Weights of a small GPT-style language model, trained from scratch on English Wikipedia: no biases in attention or MLP, 7526 steps.
Each number is 128 + 24 x the weight over its row's rms, rounded and kept within 0 to 255. Layers, rows and columns count from 0. Numbers have three digits each. The size before them is the row's rms in percent of the matrix's.

# down: layer 7 MLP down (transposed), 192x64, rms 0.275, rows 68-167, columns 0-63
# up: layer 7 MLP up, 192x64, rms 0.289, rows 69-168, columns 0-63
down68 089:151170111133161053102146133130157117123147106138124095107108117144102108115118120152143114089142144093120147148160122141151150125123077153116095116123106106156123093071143150103098137134137115
up69 089:142135141127099133092140132116114130095178054159099113124152116121132151137105089115153119138138126121156168137092147176145079172102148133133116119126099110126140130107116170150122126120091127
down69 088:124062126151142146166121173145132131124110138099098131160138115115150087131134109074094095109160128144109116145137128102127125099141088145150139099140116121147162101104141145153103087149117166
up70 114:136120107168140126168133145160146165126146117107114100133151137123149139135142134141148125095142095075137116068150096117110150178129091137138167147101131117101104138076143113114157131095103109
down70 110:145154138161135133122100098120098150118145187107122147129138099143127105134122160113110116117166080120146155063135124118109136145131141150150126165115101124105071085132153119165111124121146089
up71 138:156123159127127065144140115149118123087194146148136108185084146136132114108118137128161128110115108093127116113162121131111128135105110105155148168118143129137159142140122141072103127162147130
down71 147:139161106110139138077132080161113106125119145088140144128125115080093139163121126110136110125078147119145141142127099158164099110133139082142119141163121097109138126158154148143092149100161102
up72 111:111110103082172102160130116127105135162146087108104120154132140143164162148122135123080152141121141087113110147111128121122142149118095106138168161071122137096156110127114123117151094120171143
down72 113:109153119101110107159124132063134157118145160123160124091137116107106145103109176092102131102138135169112143109159102138139096076078156084147143135108128119098134141133135139137106137108128124
up73 088:105139092143141120139140115153141140130094082139129138135111138108138094149131126100062089113120119150112121077115147130098118153141142113105112136136133136114178149140148122107138086096052134
down73 082:114129152090153110133115148145186140127117110142123143143124086151133124136125152175112122069135109138081103155107111103119125146110144144118108113064117093171133096162110142124150141145133158
up74 098:120091083120152141127123132140117111090100095157110140166089133136207152120140138141127146138132118157120149116198142143133145116148111123132122138105105137158113129163160134132085122141158101
down74 088:111148141127093113098125130110101133119094134082110144134127163079115098155158111116155108137160149108098127129127144141126107158129103129121125169093136071124144134172134090086111127102122076
up75 097:150134119095186080126148151100135111141120080086117147099128146130149126146117138128156126121106122121140138118090102111158126131147103127129129141122076159140091166061128089130104109144143116
down75 090:158109151118094126161138130101113113142113125112146153100122151162097117146182130101095090109137138067163112119130125100106140134152092117144121121175101159145098126111163140111130119132076115
up76 111:131163139145109095132136118122115106153154167130119155106137062144146133116116103151127100126147127097134135131144184147099116167123125121118114154160160113172158102093116108087133174103111112
down76 106:188094110106154127082125155152115153146128159134133148118150109153156137117123135117129103103138129144142173142133111180158141158134129157136140147174149160134139105067125138093108136108163136
up77 086:131123127137112094154139134122138122119125175151163117149103167095164141101104163131128144149151155130131152133139067163118139085166100141154094141106136114064126141136137157115137158107106147
down77 084:142127147092136126146093110128118167135145119107121113120154109141124124128103133120135106144114073146134119131067178112163099164118159139097131141130147131198103119136142098151096079143149128
up78 108:147122158129158088127165118118139130156147163120116149111096083113142134153158120174081107135136138134092155107139090100104126181149103120108162120129131094139102119120117122119072130119163112
down78 123:167162160181114126140113184131157153155115131116141103158150128131153175149141100163096134101108121098122087157118148114125133134121068157123115135177136130158136114157131141121141125126140135
up79 083:148133123143128114086108170128119132133101162105158158102138141108152108132136091148140097123155137114149112110166159161148114159082110124186130142134131120125172131092117138149121166070143111
down79 087:115118127134087152137106093090133183107117133156132132106179143165100125133160162105149107118119114122088125132115106096158127134175128150095151120128123168168104129155114133140147088119136166
up80 108:143136133116108150127143134161136101154119120141060127092112123136150128146117143153153199113125161105150155104110105124144146146154088093135142120082153140122099130148187143098138123129121151
down80 107:116127115094102090127146143126112095123133160135094143127120096108158115162069167120142175126176099118094113126099132097101143108117120134130127104124144160130100093184124148121170124135136149
up81 092:110116080149121090158097174137158149118143137163173165135115140125142151129139121136116108154096119111127134110158140162166109158144144121109131154129143153178165119161169140091113157102127116
down81 082:125078178154132114115167116107108165134109142115098142107133145121149121123114140104169137128180131182137139139091134112146104089087124124173163137156106135116122140127122132192131116131119134
up82 083:132123133119110101130136101098128091157169125180131149197122164165145141120084150162092131146145130132136169131096166153138114087140128148104119095125130128116113149126092122116113102110139153
down82 079:154153162100107116135142152139120139101147130134084093108115112099128127120139096080140160129101115195141087141102109133178145144114142122128139109113161153149101107107084147128152165144117141
up83 105:177096121057138159134134138134187138143141102112142105106117096128186106105129142112124181111143120131120119136099129128133153120135134125160160110099109131131133058135137127105126118136123108
down83 094:075140110109091129092201148097090116109137143129140106131139128098088118101142148114126110140145174134141108104118130118129093111145120136154137099165177123097118138160165126142154117121142108
up84 139:114092101100127074101143105100105119165129139157098134128142071118102180126126185146123124120127126103124145126157171158123112104122134116130136165146130086142130101117133123175134123159146147
down84 150:102151113111139128129106124115128106176163090173113140139134103142168142110137135143122134134145123142158175099128157105089154133121073115117130161104086122096091080102127116154143155133120100
up85 109:136133158163104144069083117135127118133191144101148132109103120115130117101129135153141102144088148119159103091119114150161137179129191129115107121125142122126167099131118125143120144124094116
down85 101:116119171121120151124117148150154111126115075135131167113145116129146157134170132123087119137132131107160109126135102129100170121110145134053106112151094073119133131125129129091139152160117085
up86 090:173156096122201073148139118153132112128104122142102137114167130120130146139194133114143137114118115139152109134123150124127125097132088160109124162136115155132117133121145156100133176110147095
down86 082:169145127142136084153079138093115148156144139157075102117086124121135150118116102121108133131151117133088104145122164150104078105109106170153153135155156124166148112125128158143152126116151128
up87 108:112094139117159121132094140166141149130131140113095146149122095139178118126101139133148180099125151128159128122126096113157145130106130143137155133065103137136152169155154189128096140138094123
down87 106:116124084101096126135113117122131132137111129156177147124093127095120131100123101118119157167164140140124106160154131134138107081181151129131131151172095101107144172147140139116114136142082085
up88 108:102167125164143122106136169161112139145140132123154106123128105131133128125063151182109138098130151099173190121151133103129109137157142145117148159089142122142143134092162110149138137152119119
down88 109:138154126112115183165071112098106180123112133116129104149122089110115143159120165127148117111141118133137131119132114155156090121115179133135162163139163151122152154085100129106122095141138143
up89 114:141099146085118094117163167164145125172109112102126119085153110131105099129154145141140137141150113114131141099140152077072130158143152110133118141112121108130123150098147099163143150076111126
down89 126:120169162121143137117164084158125153144131107092152123157130173129110112131164133168128136138088150143118157100119145123112156126119189121117125142108105123131098132092108130166121185134142090
up90 087:111151089143159153133112089108133127116110103139138140163138148122119100112142107097117125089145128171134160097101105141102141134076095149115068090145106135111107123093135105086096102124135139
down90 084:164075091143129151111118105100097124123139136126127133138157127129092129068133114150130103154173144113126152188120082124154134113149122150153110120124130152171113133115148147132136079158106101
up91 092:129148116111175123191137132121131170157117126139123120097147134102157139098160099139163090144112094146136107078121097177147150159147126145138124138144148133129129130108158150143165146093121162
down91 082:120142108081108120073104138115092087123130141146120130124134103149122106138129138138126152144147154146086143133110160096131116132078129141106172134097078114093102105136115156070119102151108126
up92 095:112123101111142122146124132148127167154131145121121127115150139128121123113130135141102176133113169147169117100154137136122122185096126139134173104078146062151158110123101147079100110095141130
down92 090:075146108111109100146103176108150112094141094139155129128130088139121146114100142156159120158141116163132150108168093139179125113124145132150107110112087126163176139106126108130093122116108113
up93 099:103131150074146086142161121131120153154103135105113135118138070140100154155140124124089115117106121128121127156123116132111129123138114113095146164120117133147118166086136128132044098122133088
down93 089:143072124131124088135097119116135100160079143150101124176117141140165135112160135151116111097099092151095099143103129117146113185151125138141119115118153128171106133093089122133122138109110145
up94 112:166114141061138107110156132130169104122094133127134156128119142119132096130102128126157143119142159097133135130125129090143110166143147127118072146132122135131152079143168126147091154070155115
down94 112:154127154109133117105168123138122131134120151134145119081149115156096093122089159086152142136123113066138111120157136104101104136129166155136091100116108170121102098151141146124079155103124138
up95 118:144136123120153111113138155110125138129106124120143105152112100129176117134079122081145134124112112056106142137108135121098143144095106114120146152101084143142117131048124159115113111107150147
down95 108:129120138144172108148122155128123154146181145121114082155149132114135129121103145099162108102152128122165162095125136141125107127165117095146064149170079126137113140114115085122136097153126130
up96 097:111146100125122126074112120144178106128145136141145187114121124138143134103134134123161142092156117154157101118151121145170139122130151134120128106086139155138129050158170128097151127153122127
down96 084:140181105121078164123114118118089119078075116124147141117183106084118162110127170151124104123128148130111092108118132126095148122127128150123131148100171112102126121149100127128124116160114112
up97 076:134100146123136142134126126109160133139102115121163130134128135140185120137103134151156120161144128118109118117097154097103079129164132077175144145105085120147082098127120172078102144115139113
down97 082:105119147138092136122124137158094124145141127124116109094167137102141133133130136112105113101119141138099101152130145147140110127150120218124104157117142132121128166117135119166182127187083139
up98 090:143143155123148153083096098121083138124111122166158107119138129118114169146121150107108122175136131132124113131098147134140116159147125046198125154141124155134122126102154125154132120109121127
down98 094:089121125073102124150131149141118126108163115105104149125124145104111125139119079110117163108121157113075109122143100145126109100151125145066128103132136113141188145182130147136136157148119137
up99 104:136113131120154100073120166167121115152160139117146131094151154110119111095110172109152114143148141160125116117124147073120094170125156096171140149117126111161122106083139145126130101152114110
down99 098:124093147081161118165155099163081115143171144114128099134124114129104104100146159144136164159114120106121143144117162151152104126108111137151109101100094132121150134096113149086147107157168123
up100 100:085095114117112111129150109117109140114122148122112121152067117090134130100121143152142149147093103114168167132165100145151155120131114123110115092109103105147090122053137113107121157147131131
down100 093:148121141101103137131119110135120128127088121132158159162086128070166135124148142130135092124117080137094128139161136125140181163137134129088114082140108100115069129129078124123113131124136130
up101 103:092104125143141147130110158116116150152175119119131097185115126091104122111112157169148122107104145167157140121144091134172126145141162108109103124124084100110137148083162134163153133132121145
down101 100:113143126147118110109139153129154100146104140133073110155152141121199061137150126105163123156118116151114106107116101081125115121145157123131121116144108157088105164117130130092096128113129109
up102 089:127126097097112118111142132164135117119132141105115126134115144100147124127188111156124127117157157143075206154159114082115101121094123109150138115091156160168137126126144161102131138144124115
down102 091:112083125117101145120128148117149176093121127140164104102118117122148105099107143098155084092199105138130106117149081150121078136118104124146135143146134172114142137118161140129115126107132152
up103 118:157149093142147125138121074124110129096103122145141123161112129107173080148114102132122136106117116108149169120151158143101087158120126072111146109153115128157134091125125132114103096137096081
down103 121:141103112137141117132143148130137122089129113124165134139164116136138089179100120157141157176104113128185162147133121149151081084146138137128128118147145083149104140173115147153095136159141124
up104 088:110080128158143114123109093111114122150137101153110169131104107088127175092154107112147127125120116147127121114169115182165133070106098118123103147106139148158133119160137142125102138126164157
down104 080:103116164160128145118145072131130123154116131103145134132163118146115158131141107126080109117097137150204157115149140153085134113133134150116084151133098145161110107102128152120135142122080144
up105 089:108095165131170122144122078146192137140141115164144159110146118158096126110150134149126124134169087124080138099140126105116149104121119127115133142130136104199139118119143160160120111149134130
down105 082:117152120121107138108159161136098130099126129103157068126124159122143151129124117101112150136117126146122078107089115146133126152125079170126122084122193121134074113131133140150104117102141097
up106 087:162150092118123133135154130118116107094109131158100154139119120135143168122141124131088126125148127146131120175096130093140172101094133155142115166129119127076115102122167121065120163141084137
down106 078:153165118124100166096126128112151132116122133113089121082158150111100150095110130116149108129174120138118123110117114174126133123106120138165118101072153144174089109107150148152172135122142160
up107 092:171157136141109161090154103179154111127155123122154193116137149146179145120131135132125154113121095124134167148119140097106116087108157115158138116130147142149086148134154138114141113144159106
down107 092:108146111136134133120100108107143148083125125111131138140110135143126162071125183121115074117115116148184092124162114118127101111145126156151159112109148123136100157128089120131163182118129153
up108 093:140150163045157113128113133152116118121123149113110183169118101159137148088143131129123118095127137121127093099133159097118137168141138159149119135158174130147101100142128107139163132111135128
down108 090:108159111158119131124144134108109158135106107140146121068177141095119143142147132151105128148111133127120131125137114119143144078134103132110087086185089103133172136119122145179087133145134106
up109 091:158127173161110139089141131109125128151164145149054134156160114111172124113124120122125180108128127156119107163094105149131099112110137125113097139108126143113158116079128095102126128111104121
down109 089:101096208151114120135140102112095153086124131157102080132132086109131101101137129129140155136189121145134117140140113092125163165123113123179127141141115094136135144136114119122123101115134129
up110 090:136111103105093161142158158116105103086113116151116142135119145092136138112158141136067114141149134114155126121113063115133171161139167097152122115105145098119154111098098153142162131130110123
down110 090:140072143108108137130123194125128160129130090134120136127111132158120144101116116118093160106148133171099093136156133119163102072083130104147157155107136115141113123164116099148098144139119117
up111 096:151148142105146054133136166099149137136100125132158137109133101143122171124107134125120124081176134091109147123148143100097107141152147156154091146167147107160106154132128098141138125097150132
down111 090:129107150168160153107107124138135135160126171108148125099111110123157083140111131161105092169117130087108125125086109109114162138132139160126093124102072159127132159153159104158106124107142132
up112 108:117139111103118125176134151119183096126110084116114128131175092101124148128159134192097114140145138101098116148179116101139111116129119135128101128129144150103136160127130100114162125138074124
down112 096:090119141124084116134128174119108135129152151142143133123104128121134115143099140120195134134160109195116131093112142163148107136149136110122149094130086135090151119151152112147133159131145075
up113 100:134147099119162122123123118163130135090078093073117149126168093122148103161121153178118147132095129165127149078090126125134121138114123161140126125097131119103154140098145109112127121108172106
down113 110:148140162161125144075164120164106123135094125119149163133170080124144067139139127135125131130149140168146170114153119148118127129115134159102120138090127121138108131086086109103117142091149119
up114 089:148134113105129139107135166142126170151143115120150178149100150174123128127124133157047135134129137135138158117108145092128106123146145105146194103115107142161142111108111119098143129148143091
down114 087:109091103146130109139122142106141152115138153144160140115189110139100109150101139096112106102097145138144096129140153108143141111100146165105135092154133142148162123094189175113122155161131138
up115 088:143163145178126151095120108146166113119143120095159104118110149172116126099162152127182173139126123088124140121157111130165127169130125154122081120126118102129117089106082135136100128140123135
down115 096:138107117073094135143102165114129132132141133196118123134139125078133149178086129152151107108117135136122129120094112105124132164113131118120145103159141141139141154148190106102169121134156136
up116 108:093143133130203108100136115124123123145138147140135125151139080138176146128130138101142151131139144112100125123146137165100146120126123154125096139142143049107097169113129112157160158135147150
down116 099:097166141169183117133125150161091113150133128110087137144152114137160110132144149129109135167153123087106120145116146137129151115147133144084128114109112116112088108138089101121160196114132126
up117 115:102154152123123069055168140128111111094153133122141158138102146143146123131125086173125108092154171138128146135136131129112090164135113113156142123104111121136128133090121146140134178118142142
down117 118:133141102159125108104161061157121081130124113123113122089101137131119130125156090126147099080134195129174126086155129155124108129128119110104112100140093121110117113130131141154123129118092127
up118 095:138136115137160103144162102135115119214154175149181111136131128105121116116136141126104108107120129121129147114121129153084116127156119093098147084156150121148114131096145120117095148082129111
down118 101:164115131180122124113154129139092134133147121114147106102130157108140129097145163130124122137082123108097110140129130140146134132138096161170158180174134126140125138080061098148097138148133136
up119 086:133165100115127128141125116094127103111150167145130149121123106075140135151132106105127085112140152122104150137114087156133146147116128146127083214121119118188133101111142109101129127136113150
down119 085:145161110139128149145129160135149159093107136176150138072162121097116116140135144122096151137130148150140134107090121143138121135153135143155158142142111140132056140149154185135129156157110161
up120 118:125194140110144110125163097092125102151128179127130107125125113117111126145119128157065157104158144125135164118146126090101092155137126113143096140114141122105127180120119135171151137132120164
down120 135:140131152119150075150142136170174095123145119143115099133134159137134118134157085172112110115107148124128153140144151080102112163172112119122106111148119137076153181137135119101117122101121113
up121 112:101127118116112180152087110110116130127090123115107100152062087134150142116105105126128109132130137110115146157127108112112122124088149080154117145102102124132129125102157072107164151119142090
down121 099:106118127134134069144128120132122112055110092134145118089134119148114140160100141174133119104137169148149117133143101114108175115120094156136141126105140136180119162136111137129140127176104106
up122 110:163159121125159117092139123155085106129136164120117110097148144149150101156144109156112112115131158161091198125109161106126128112137175115167092162137140113121146135126108153142109138109106103
down122 111:139165159132152114091132084147097163143133141122097111141125116179116111105138127137123128118111121156079183130150173121113139096118156077131103153119102120107151133128109129123157167093110104
up123 090:122133147130184135153128178112080123152148109124141152111083141101138132082148122119148113150135119135123113116129141136183161197132155116128124157130138066136137137105135135129093138131103143
down123 093:085153113163066149120115079114124136090106111113138131125130127109102115148182122126128133121126138098149144127158100136112104112119127148091149097113157168128138103153128179078154145105116127
up124 096:152110152150108114130103135132160112140166119109118151119143125121127121124149129116149132163148136187110117084153155134129131130152118054174140150151098096123126095122119054126120144114126105
down124 097:141120147120096130132173116170144088133123172110095099133126168121153121128098141125121127169092120104110110121118116170111090124099126175131131141098176139122090143117096133152137179118123155
up125 107:143113172129116140096084156148106132139118144127169130106153147129115084132115123115143155096132101108142119133112128103123143106074130112101083121119107124133145104105178153111145166075085103
down125 112:135147126143163127140106150095114131123170143151112185146149128138097132139123132099093105063135131127108162127135101137140123105115134116106126123120088093136116159102175174085142145120112172
up126 093:114088168083105128116080140099136132118142143135163086104126132135173130148109141148112129103147108119084131117125113144145095147161129130171130167118121145095130077177139149161133129139101110
down126 088:153187116208159134145176110131123147134141134129128142157126146131123126130148124101156112161107149136158092129134164111132153077088121118103114116152133122139147146112107087128143127082114133
up127 078:144137135129083174165086145135111127136168138100163127104162137121155109137136142164119110067148107087162144131123112109150102118101144104126118093133141103132113110124109128116160170120078125
down127 081:130102092118115134116137130128152156155107121121134124176100133078119120139109117077129095137102118118124153124165152145126138135169068135137126150169128181108122115154121104168114148113168163
up128 090:163099134138123118121135117148138104143184088148119119128103149121141117116169121125154173086088135147121163147129080104125139121135071139120100130133128126081114118170155143117128108143079104
down128 091:156108169134147137128132122118089148103120148127150120104152102105089122170100110102160097146155153164098211131121124102104146134161108136152123126110134113160138102153146106136139098104118111
up129 096:129124135073106103141105139133130138160148129109129098163129144119139157129150141093129109096085128118109121084114078132138142144138125162155150158111074124127151116109101182174160120148139148
down129 098:136110153127175141117149078119153117100146130155124113120152142124138118091117125203099145135123126108144099131127148117145118082142117117139085137081133136161078103118098148153104121143111165
up130 104:138165113153138155110112138139130147122150146133124122126154085172186118164118110163150161101108155113106138110122156117155150120135130091145181143089144142149140140121151121101111177172106135
down130 089:131122107124107104099126137164120127095151121108125134147129118120147095127129126111172150106114091125088131124126116108138152086150129110145084162128168104123111112129112107115118155067158208
up131 094:112143135142146111129122117110092142184138124205147137139114160153109166140105091132100095095121133160135158115111112133096115115143118117136171114151154144133136148114144066167125127103134137
down131 089:165154132109099092130159127096129134112143113144124147102123140127136141157081114078118190129129132126089128192093151158136115156121137117105130092138139135128102141157138108114149144173160111
up132 093:109092125138151128104100140154073156150145156131103192101124143066116122154107136117115130123117107123145089108124107144091115149100162109115122122113115116131134132105125178123181110104144127
down132 079:128100111112161148138125178112118157113144094156134150128138095138104143125164122067134115098124114109135147137140168113160095146126153119153171097126132140114174125151125089144135167168165136
up133 090:114119098171130113142112176113127140098113121136130153140081141130129137128147144166096150132059127121152106154185115109129107129115145096138106157119117109135146068112140144149125110123179114
down133 096:086114082113116137093147120113152169135132101124133116130143137099083081130128145121181127113148111134110155090111132103135121140128162121174168091134123113153141162149117065129134136121141152
up134 085:090087110124204107107111133128111108169102124121163103151125138103107097138112129140115144106100113144090097137085119124117121173156121106142082128126089152136123114123122143114099169109140139
down134 091:095122123115150138135166154158149136168122101120134110116174099098101101095123143085112140131143139133155117182111138115150146103150115119150144067147101125168105149090137127121152156161126150
up135 100:145127146180096134138170118153125126159107101138111101137140133181188152124115086165119158111101076144124116156118145131122140120110119107133121141093133125150127118100151101067131140124150126
down135 095:127119163174087141102155119110107117126104147168114097050154107125143125125130111135122129126093149217121103140120136137135144090112120146145148130119123119101133144119133111142128116169131114
up136 092:091130141166138115114102081115088135107120111128174145121143122150128169163123136156106127153090110146138097137119145141147129191135128134139108132063126116166121112077101142107133148128108146
down136 095:113124112140136114133119162152142117104134159110117084126103088098100096117118109120137145116143160131107156155080134137144155085097102104087124096122115116160123132209129134162141121105136105
up137 109:127144096136131130174125106127112153159097105121170124127158121104116150156136106199129133091117132138126143067162124156107155125133146098151097091154145109147110116142119186128105129118126131
down137 112:164176132153185110102155105132140181093136130118140152138128189100114133135119123138129133156103155119135101153130151177125131112111169130089116142131143086157159143107138151116136114154127145
up138 086:104106162061125067117123105133150132123132142140131111149111086137104134136142120094143147114139127113153141103086123095090142121106108132155157130102146167126121125091110130105105128172178151
down138 088:135150119134130127114164100109159162145148118114145139094103181122084128124117114144097124119167201130164130164131169114114143150105086153088127170123133156131125127133147157115153127113127117
up139 091:157203131133117116101151134132125137163157089154126141124103160102151154108123092085144113134113099137118115111129131182111137141117113126154138120159075079122093156130104108138112142128146115
down139 099:110095146102129130125118119110123137085133122128155098126136116124134124137143213127082152127142144093129132152137151092093093074162118160179142126105140159135130105129151152128136107126137161
up140 089:163117155105117103081168156152136101112107149171156095139124144121146126123125121097120092181143128131123094113154090131160123159145096123145111151110145125112159138116131155138163123070097129
down140 090:145162071130132137129080136102105126132136113121105156157095143151119140144140171182156146112184113133126142133102127080138141105127140131117123128102145119136129117144112064091132098118159152
up141 109:149155102113170134057180128139158177122146129124120134177128091153125132139102135091145113095118115156124152109139155170118090142135147117105153124145110125125140103131107100130089112135107109
down141 096:133143111140098146166108187119134140132138140105110135120162101122110145145090104144122073136119115113103147138159128125088133090117130152094122123129134120139164100132054081120089112150126135
up142 112:096130158110121117138116139094111081162119116129119146118136120139107125107097113158139086067151140102138108124131171171114110143103130088126147138147146105144133131142141079131124150061091141
down142 099:087183106124160154178093123118120135146159127106098130136149134130125161112133150144126151107142145135168149115192156127133101129135106107125110160113109124146141092159157131170165119111125093
up143 104:098155159120152134107094140133112157122126117150106114114182113121112125116158103136133145169124145150180151118169112123165160147118158140124110158087115126120118142129119082132163126158063123
down143 111:121139125165133096136135138123128120129153150110112078122121142130060129157134177093157132184113115142155150168109109130110145116126116189158141113156109144131094140161156118113100149129139123
up144 113:143146129152179138100153142137173122114117113116103105110145163110171137103104121130174137176083120128114168112178164134142131111150119111120126138151128134139140124131126154108080139071113108
down144 101:123143097147160101120116141112127158137126135106143138163141139076143103111116117175154122158138148069067134131086130115147125104149104141117121101123139137136140127083128088165153103100160114
up145 088:161127112115136164093158111139139087179157119142139144113129145115131145143109142141128125109089143094143154172144146104169121129088120142156091124110068144110138132125141147108148155185138151
down145 083:184164139099146139113151130162128139132117082100131071120123122113122134155130125123164119150130118153131155136133168120146109163084160141131130119090099174153155143098111131173107128140148164
up146 104:164151182131142145115151129136108089143129122114144130123142139153142163167120127146116152102107112139121166131157155123121123129104153122163123135132171097187157186097100116131154138144178120
down146 106:130118135155131126138132140125152097137066126154159139119106145098161141151148160119142113128141067119188142144108102113095121095128161120125148104171118085133151151132126138173163142132111104
up147 111:156179088140123143140145120110177132122110141117136125102089148171151113115167139135115162133123136074161117106164110110121156094148128116150101077129100114128134115135141138106134136106128068
down147 116:091118132086082179134121158084114126119152110139157128103151132119098147120147094079140125156128148161138156130114165153150112117135115133112117147141142176132156175129131179117135112162127121
up148 084:148076111102121183144141134126144132126104124181131123131127128163167138126126149110146126193185114096145138131102117140130158109152157093138163147137115116147130090127103120096152113113096134
down148 080:111148125157148122098114142149095106132153096096132143136133144114129090107122097170168106062089133123121123097161093088135123123148078151118095117127132161096127160125127114164113150130138116
up149 108:155127121148173111099184119110156131122141088125125148150155135128113119112135178098156127141088094128163142147151126181155123105129131126126141118151086094070142084152121132129126152135122125
down149 098:124139120090129157134133115105121152092124090115126130111161162117126096153144102163132112126140108124085115186110145149137119088136164141130165144120130156143166186121097115127109094178132148
up150 101:143111123097151108063159115139180112097082140115126111153116097162118156114125108133093153075138136145148165125088124106102139151179123127123110118121118111117109102113129150131151148104147145
down150 105:107117159107151105145143141101179130105127153163090142107140138132142127094127126140155124106127130127139105162145086178135130114170182140088147129142112153123153163161110148144125143129073099
up151 113:132172127138142156136164104152152119092149120110138143165144139160143149105153137161133139167059111122144110098145128116122111108103135098121150114147133141159150101115134156170085158156148091
down151 129:111125139088124130151111110123117137146159153123100143160148158121118098128144127108120149174109162089069142114088108131141121141119143154118157151126176105074157110146158151111081125139127157
up152 087:113175186163142097134131172153123135172112131150099116126139124142131093076125124137117088087093162084146140124132111120133121114129093145126110160115145120089131126126140148129156100095138096
down152 081:121075092136148124125102162086133126120115149098077112128103061119125106111130141122118141148124131141109149151118142090155145121129108141161145127112168130091125120140088073126164140116164131
up153 097:092147135153131147105152116120123138154158149151112099130113119102128125112104091169124071122137143123129146108151141125130105178147127140130149143128183118081157141082154122097120134085077118
down153 089:152143127181110156145116103126141141107170145163122125113057123174111144126097122109112127094162127136131126143164113169128122148105119117123116110132158142106124084132177185115143121115133121
up154 107:106110088122126163131120120135137144115148143125156154124119122140180127102089124103134149110115114088131119084144098153060173107092131134134151115122087153142182152131153115101146149127121108
down154 107:105120118141106145116150155129095091162139090084143117116105111117102185130127082190122099159109141120111150116116106132135145119125130128097093097136104136125098128137108115137135143167135066
up155 105:109148102121123118159131120125143147134169101175110133153136131120135166152116093114038173133124153121104127130141163159089105145097118114114092143133133120129152162134138109110132104132146166
down155 100:068174150114141107121133133085116145171168122168156168107149130141165128125114134136097192112153131127085112141103120129148087138114145126151132173123134145122122124119094129125124137163122113
up156 097:091159119111128116090178154098123105101156132122126131145168145160138130111167142133125133079132144109130158093128116118159099102103108081109082131130107129085125106113112126132101131175157114
down156 098:136136133128100151121135100120096135159107067147108126116084140158154179130138156122143143103117164158133086142104157122128147194128163111137117131138105160155120149099117132127172158142133115
up157 090:133133141144158085141103141136125106111116117150155196107130146126153131159161091115140148145185165143161111151132124131140098156146177076146100129121129129110096124129128152132124107163137159
down157 086:124103146133083160107143135102126158132164144118116113149093120137129061123125082160129086156131139151129114144129143166137149118119110168075156173150093103108138123137112151142118120135091127
up158 085:120166173119124116102134149127129131165078162164163116126120145137141086119097105122147139111108195096140164111092122076134132145114139106120112156100125124107119127163163161113118138118119142
down158 088:146109087081095118151072124107151122106135105106121150136157125132127119099110123112142165158154121155134064120113129125136089123148128173084150119118166155112105139094136101133114152112143150
up159 119:120119133121115090090090122136132158157140117182146149132125112136126131125068108069148119138123109094108155112134146124152146123152097105109132170145132109113116116129179075125106123086153121
down159 135:126101143107150139129078127101137105117161126112143134111148156142105106135163086141136132151115119102096151112111135139135102114128122109103137148137127082083125145128164118107041087145110098
up160 096:182121140112117156109153111139124089146147127098145139177129107140093107134151126082119120124129088139167159114152149117108107090103127091116079144151150096147112135129089113117153121120111085
down160 092:163134143137159145136125131183110125120117133101173108159140144147121146146131089135127105112121137164143135104154144126140098122157134124105129169102123064148108119171059126124150140122158163
up161 092:157131138125135147151112110189109119132171112156140169144137111118142113141116162141080144126136141138118143137152151160172145093075132156139155115133130166140088114153141159099108115142090096
down161 090:110103118117133088129167152154080151143109095133126077104141148115169142153137101093125149118173126145107115127137112134114119138067150144160066123136110152126117116123156095130109127134155107
up162 090:148108119101109136177133125109171086108119151140079146134116140139129115111170156153134164119165152116087117119172062100143087117150136134127147103137148134130139121121121141106122094101125098
down162 089:099145146165131092128142120105111160147153121082124101134124074101143126115104147074109155166118126146105125109091167106126113140091142139147160158167148107139104142119151132125153171139103144
up163 078:112120115107151111148140121099103089138106091123119116145157136149125139154134109184089100125132168089140139141115081115124097149119112134145066158162145129121149155142162152159155152128094143
down163 079:160094155148115161076128131121128153153127083141108089096110110155117109152150120106138153137143134189140129129095150110131101104137089142171154095136150087149101114114137109142115156141153131
up164 079:167140106114108129144124071124130138141109143166166130132123129130130110130103138155123175171139148128150204100126112185130122133158120162144150140133125142085142089148142124150157097134118127
down164 075:150116148133119131145104165094070113100161100132113123130111133149090126115112124104175103118134099175126091123083139070130127165114111131128112147126144164152140174141100140134122159133145146
up165 097:113139110099123128124136125117138120159095133163144140183139110087101159137105188128135120162132142084134130160143134129117137201093137120111104156141133107144133147127150113156117147087151168
down165 093:135117145144141152159162168175140092122153120105153100112138125148171166111124095092088159116183169120115120148100112156142115099156154101127117156143136131110119158136117105149103104145116119
up166 113:126133108138130147128168145133150084149144124192121155128153127146108150152131136175099123126130152118142129139142142135108120159069141165095139084080096087141094136124156152159119152125136132
down166 110:104110157156141127142142116125142132079147128143141145162135151144112111135148098165149137140141158090072106134066134124135128168119144157099147114085117126104101092117125170109157091114147139
up167 088:099120073149155088138130113148135097123128155138110136110158141109104118108132146122133145121153125119180141147188102141068136105147133136137059121125133130076115168113143127122141143131112126
down167 083:112128139115092119086125145159142154153138140176106134114134135117132097105162171121104115126127125144120121091108081098131110109136169126116184102161116112093106137130148172104114163101114167
up168 102:145116128120140156156136115144116065117143122139126103149132105141137116117144118115092220143136119145147159134152146129115127089129129093095131066110138140091124129129161109099100107148115106